{"num_hidden_layers": 14, "hidden_size": 256, "num_attention_heads": 4, "num_key_value_heads": 1, "head_dim": 64, "intermediate_size": 1344, "vocab_size": 8192, "hidden_act": "swiglu", "norm": "rmsnorm", "norm_place": "pre", "norm_eps": 1e-05, "positions": "rope", "rope_theta": 10000.0, "rope_fraction": 1.0, "qk_norm": false, "attn_scale": 0.125, "bias": "qkv", "tie_word_embeddings": true, "parallel_block": false, "init": "uniform", "init_std_qkv": 0.0389, "init_std_o": 0.00736, "init_std_up": 0.0389, "init_std_down": 0.00321, "init_out_by_depth": true, "optimizer": "soap_variant", "learning_rate": 0.00472, "beta1": 0.95, "beta2": 0.98, "weight_decay": 0.039, "lr_head": 0.00732, "max_grad_norm": 1.0, "warmup_steps": 200, "schedule": "wsd", "decay_fraction": 0.816, "decay_shape": "linear", "final_lr_fraction": 0.05, "batch_tokens": 65536, "max_seq_len": 256, "doc_mask": true, "train_tokens": 390800000, "max_steps": 5964, "dataset": "wikipedia_en"}
Each number is 50 + 10 x the weight over its row's rms, rounded and kept within 0 to 99. Layers, rows and columns count from 0. The size before them is the row's rms in percent of the matrix's.

# layer 2 MLP down, 256x1344, rms 0.166, rows 195-255, columns 480-527
104:40 62 54 43 49 43 30 46 59 56 52 60 53 54 45 34 49 42 59 64 65 50 27 52 57 39 48 52 27 59 29 30 53 46 61 38 37 59 50 49 55 49 45 46 67 66 45 50
098:51 42 39 47 52 46 43 67 57 45 55 41 34 49 43 57 56 52 56 45 51 44 54 47 47 76 45 59 58 56 56 53 71 46 38 45 41 50 49 57 56 66 42 44 41 51 47 61
102:44 51 52 51 45 42 53 66 56 51 44 54 56 58 60 57 53 31 48 41 33 32 57 48 59 35 61 54 55 52 42 47 51 53 70 67 49 43 72 57 51 64 61 42 59 49 50 47
103:52 61 60 48 41 49 43 49 51 59 39 48 40 57 74 47 40 58 74 51 58 47 37 55 36 66 57 45 42 58 44 53 22 56 37 46 58 55 35 44 46 58 63 40 70 54 53 63
101:41 38 51 31 41 37 61 66 57 58 70 49 70 54 41 64 28 40 52 52 56 59 66 61 59 54 43 46 52 48 59 69 38 66 56 62 39 50 58 35 59 50 61 67 56 48 43 46
101:46 62 48 60 55 65 45 66 42 52 64 58 46 40 47 69 50 40 50 29 44 50 33 54 67 48 54 24 53 55 48 43 51 59 30 39 59 58 52 51 48 46 67 53 38 54 45 50
100:52 70 53 57 51 34 53 40 56 34 45 28 64 50 68 56 49 51 46 47 41 44 48 46 58 55 54 66 40 58 55 32 42 51 49 48 49 31 54 61 45 56 73 61 41 44 48 46
101:72 40 54 58 49 69 53 45 45 43 45 46 50 49 57 52 58 55 54 61 41 55 62 43 39 50 26 44 56 44 59 50 64 61 51 57 52 48 42 43 46 28 34 42 57 53 53 40
099:39 56 46 43 34 46 44 52 45 57 59 40 46 34 43 60 59 54 49 59 38 23 47 49 41 43 47 36 62 49 38 40 59 50 44 43 53 62 52 44 48 63 53 51 51 47 55 47
101:46 46 45 37 42 47 54 63 45 54 41 31 56 44 43 34 51 41 54 49 48 41 52 52 55 42 33 49 53 40 54 65 48 60 61 55 36 62 51 54 43 47 51 44 51 50 48 32
101:42 39 44 56 51 49 52 38 58 58 60 33 34 40 55 60 45 50 40 61 64 65 55 55 40 47 46 62 46 37 56 54 56 50 45 66 34 35 43 63 65 46 74 58 45 37 69 41
102:53 49 58 46 55 44 54 47 41 56 50 51 48 53 42 32 55 70 59 50 56 39 62 51 50 58 68 50 28 53 47 48 43 39 62 27 56 38 58 45 57 48 52 63 54 45 36 38
096:58 69 48 67 40 32 67 61 62 62 52 37 38 48 32 48 59 42 58 55 61 56 31 45 30 46 58 33 35 44 47 62 47 39 48 65 54 60 36 52 71 53 47 57 62 47 58 26
099:55 63 56 56 55 43 64 50 48 59 37 47 42 45 46 36 48 37 41 52 47 55 42 53 45 40 37 48 46 65 35 42 50 54 56 62 63 36 47 56 42 47 36 42 60 50 47 50
101:53 47 34 73 48 49 55 63 43 42 40 41 53 42 40 52 46 50 44 56 31 51 89 47 49 67 68 46 47 30 57 54 55 32 51 42 41 63 34 45 59 50 57 53 49 54 54 47
102:59 47 62 57 43 50 44 48 42 49 58 44 53 48 37 41 58 65 67 49 63 46 60 55 56 51 38 51 49 49 45 45 51 36 40 71 45 54 52 60 51 54 56 37 51 61 59 68
094:51 36 45 42 43 48 58 60 75 51 41 43 37 53 35 36 47 36 49 38 46 30 52 39 41 46 52 40 69 49 51 56 58 43 54 50 47 58 43 50 51 60 28 55 57 50 53 60
103:65 45 58 65 62 30 46 56 29 42 38 64 39 49 60 41 49 63 52 45 57 45 40 55 55 47 64 58 34 53 55 49 53 43 54 63 45 29 36 45 60 59 50 40 56 68 60 41
100:57 55 47 40 30 57 44 53 55 53 44 52 51 60 54 50 49 63 57 46 48 41 37 48 45 30 62 58 40 65 57 38 63 53 53 48 39 36 47 62 57 50 61 43 60 35 54 42
099:44 32 50 43 43 60 66 60 51 42 39 50 56 51 53 43 36 48 65 59 50 41 42 43 44 50 63 52 46 59 53 48 58 51 54 38 53 47 63 37 48 63 31 40 52 63 42 50
105:64 62 38 53 56 48 39 67 58 52 63 71 43 35 88 53 69 40 58 43 59 56 54 54 50 46 58 46 37 54 64 34 32 45 51 66 57 60 52 46 43 40 43 72 52 33 63 59
098:58 58 39 50 60 51 64 53 35 48 64 59 44 53 54 57 42 37 53 43 69 66 71 33 48 32 45 49 59 33 53 60 57 36 62 46 47 35 33 45 40 46 74 60 46 34 47 31
099:28 39 48 48 55 62 34 42 56 42 46 75 41 56 47 58 61 55 43 46 52 35 47 44 46 42 37 58 36 38 63 37 54 46 44 49 56 67 62 52 63 43 57 42 59 50 28 54
105:42 66 44 35 65 52 44 64 61 40 42 52 48 47 70 52 67 53 60 47 67 65 32 53 48 40 41 39 59 48 69 42 55 57 48 36 45 39 45 26 42 59 41 65 60 48 65 50
098:41 45 61 41 64 53 55 51 53 39 48 37 62 54 53 57 55 46 49 62 51 62 47 63 50 51 58 46 53 47 51 50 38 39 51 33 49 43 66 61 62 42 56 55 53 43 51 23
097:40 59 51 55 50 34 60 45 58 36 57 51 46 54 39 51 42 64 49 35 38 59 54 32 61 42 57 44 64 38 59 30 56 35 52 47 46 50 55 53 51 54 53 49 52 75 58 29
100:42 63 51 26 47 42 40 48 41 63 54 67 26 44 66 41 61 41 69 60 38 53 62 50 61 30 64 41 41 53 53 44 41 49 46 50 68 55 59 42 58 55 68 61 62 54 46 61
097:52 48 48 33 73 35 46 60 49 52 65 42 59 45 37 51 71 53 46 50 62 37 43 48 58 46 53 47 41 50 55 40 47 41 62 48 46 54 47 63 62 43 47 53 44 54 49 57
100:52 66 49 57 53 41 62 52 62 74 65 62 37 42 46 57 40 46 60 46 44 54 41 48 43 49 47 68 44 43 51 36 59 59 56 56 58 53 59 72 55 58 53 68 51 60 34 48
102:56 50 54 39 67 47 56 39 57 51 71 70 66 32 50 45 56 46 40 50 50 43 61 53 59 47 45 65 38 53 44 45 65 43 50 44 56 60 48 47 43 46 38 56 48 48 45 38
099:74 57 47 40 52 40 39 42 57 68 79 56 46 51 51 42 43 69 47 50 35 41 60 55 50 42 37 56 57 46 59 61 35 48 55 33 47 46 34 61 50 37 49 51 50 55 52 55
101:43 54 55 52 41 40 53 52 51 54 53 61 42 50 45 52 62 53 56 45 43 73 47 66 46 76 64 58 43 39 40 52 52 34 49 58 31 67 47 47 45 42 55 43 46 54 48 66
099:54 51 62 63 61 35 40 46 65 40 69 81 53 49 51 39 61 43 56 49 63 61 53 39 53 62 50 49 56 62 50 44 40 35 32 41 49 58 46 51 54 35 53 57 44 54 53 56
103:42 36 70 55 56 50 51 56 55 58 37 58 40 26 58 52 41 56 39 50 43 53 59 60 54 64 36 36 49 40 48 57 61 68 58 65 53 55 68 46 56 51 60 54 31 44 62 48
104:52 58 53 55 53 53 37 61 38 54 33 35 45 65 54 46 40 51 53 47 46 60 62 35 52 59 54 36 50 48 49 55 57 30 42 55 52 44 35 52 56 58 49 51 43 60 59 35
103:42 59 53 62 55 64 56 45 48 42 46 50 51 44 75 36 38 61 60 31 52 35 21 55 43 48 51 61 52 48 39 61 39 64 43 63 34 48 56 38 47 61 41 39 52 54 51 45
100:41 53 47 51 48 52 80 46 61 56 39 46 50 38 52 46 49 42 50 58 62 60 56 40 61 54 42 49 59 39 60 54 56 42 47 49 50 46 52 50 55 43 64 25 43 51 34 46
104:54 59 48 64 53 34 44 46 58 53 55 50 53 47 45 41 51 32 43 33 56 46 52 58 68 69 72 44 53 72 57 66 62 48 55 65 49 63 46 51 45 46 58 47 58 55 45 51
099:62 45 53 56 59 56 61 41 36 42 61 31 61 45 46 40 46 47 39 44 66 42 46 54 52 64 55 53 45 50 50 56 46 63 34 59 49 63 66 61 71 61 46 57 43 53 58 38
101:61 64 54 47 32 57 60 68 51 57 43 42 65 18 68 53 44 51 44 56 47 39 43 43 57 49 52 56 54 62 55 53 41 35 56 50 42 39 34 42 38 38 59 51 65 56 58 44
098:58 69 65 54 60 48 43 45 59 44 42 48 41 54 46 26 40 52 63 44 44 48 38 65 40 47 45 62 46 51 45 31 51 53 74 42 56 40 52 43 45 46 49 58 64 62 53 66
101:31 52 69 57 47 64 63 40 53 50 50 51 60 50 47 52 30 43 49 52 51 50 75 39 65 56 49 53 40 48 50 48 54 36 65 57 53 69 53 45 49 42 55 45 38 42 37 51
105:72 58 61 59 49 53 29 47 51 49 40 28 38 49 49 45 47 43 63 57 48 49 17 62 45 32 42 45 48 55 71 48 53 50 49 58 46 49 53 47 50 51 40 52 51 33 59 55
097:52 52 35 48 50 51 44 44 65 56 53 59 47 59 48 49 60 47 65 48 59 40 44 50 53 49 30 47 76 47 46 50 56 38 38 39 32 40 45 40 70 40 48 63 55 61 42 55
101:40 56 51 51 55 43 45 40 43 41 46 50 21 36 45 67 43 64 46 61 46 47 44 51 33 44 39 45 61 62 39 49 68 23 62 49 70 58 49 41 44 58 44 50 37 57 44 32
096:55 48 50 59 61 43 42 45 41 41 43 44 63 50 63 43 34 50 27 61 83 54 59 47 55 34 69 53 52 41 73 53 58 62 61 57 44 48 44 56 50 73 41 39 52 56 70 62
101:51 50 71 54 60 53 67 56 57 35 39 34 49 40 51 58 54 50 61 55 65 58 72 47 47 33 38 28 54 54 43 33 42 46 54 69 44 47 36 56 49 59 40 40 54 49 57 59
101:49 43 49 34 68 44 62 35 40 46 33 50 22 48 36 47 51 61 58 59 63 28 40 41 63 62 61 33 56 57 54 71 35 53 62 51 47 55 35 44 59 56 42 44 41 48 54 42
097:52 56 54 66 61 51 31 61 46 55 51 52 41 44 49 56 39 60 46 42 55 57 48 37 43 61 60 32 37 56 47 53 61 48 52 68 53 52 41 58 62 54 45 41 56 66 61 40
099:59 45 62 55 72 51 42 38 51 72 64 47 59 51 52 42 49 57 42 47 40 30 55 38 49 54 41 69 60 51 55 51 61 39 52 37 51 51 61 42 47 52 43 64 69 45 26 45
094:57 58 57 56 54 34 29 36 47 52 51 53 50 56 60 64 42 58 58 52 56 61 48 50 36 31 53 53 46 65 62 46 48 56 48 25 66 60 25 60 56 37 59 52 38 46 40 57
097:59 45 38 45 42 39 49 63 55 57 55 34 43 48 44 47 54 48 56 46 54 65 39 54 63 49 64 42 32 25 49 70 33 59 51 57 45 56 63 49 46 52 59 55 51 60 50 44
100:46 55 61 50 40 47 51 69 47 51 48 67 63 61 54 21 47 52 48 49 44 48 45 44 42 41 55 42 46 59 54 51 28 62 55 65 67 54 61 39 49 50 44 37 54 68 63 41
099:66 62 47 46 31 51 54 62 60 46 21 37 50 60 50 31 53 65 51 61 53 56 49 53 62 56 67 29 49 51 45 42 72 36 58 45 40 48 49 46 64 54 52 61 63 48 68 50
098:52 41 41 62 50 46 63 44 53 50 46 47 57 37 35 43 75 47 62 41 59 39 67 40 59 43 54 56 47 51 47 65 61 44 53 46 43 53 65 52 54 45 52 49 51 52 58 60
096:58 48 55 50 62 40 62 44 65 58 52 40 48 61 56 40 59 56 60 43 70 54 46 50 37 38 54 61 45 42 54 47 60 41 61 49 54 29 35 52 41 25 49 54 50 56 60 62
106:49 30 40 70 44 47 46 50 52 48 43 47 63 61 55 51 62 43 39 51 50 53 59 43 49 50 58 46 58 47 63 40 54 53 46 42 32 38 44 54 50 32 43 70 52 41 36 55
094:34 49 47 29 45 51 52 52 54 48 51 52 60 73 57 49 57 42 42 43 39 34 46 58 40 48 60 61 55 55 50 51 35 60 47 45 53 52 53 54 52 57 39 38 37 44 46 48
097:76 57 50 44 66 52 63 48 63 56 53 56 47 45 56 70 57 38 57 65 47 56 73 54 33 40 54 64 45 58 47 42 48 46 50 58 67 35 52 47 50 57 70 50 58 46 64 67
098:71 33 44 36 57 38 75 43 48 52 64 44 46 49 55 40 56 55 67 22 47 51 41 45 47 73 58 55 44 43 45 47 38 53 50 60 43 64 44 43 44 46 40 61 60 44 51 57
102:57 31 38 55 42 44 47 56 49 42 55 32 55 66 56 31 43 56 45 50 45 46 66 65 31 57 74 39 49 49 48 31 54 48 48 41 37 53 36 56 40 66 48 58 75 47 72 35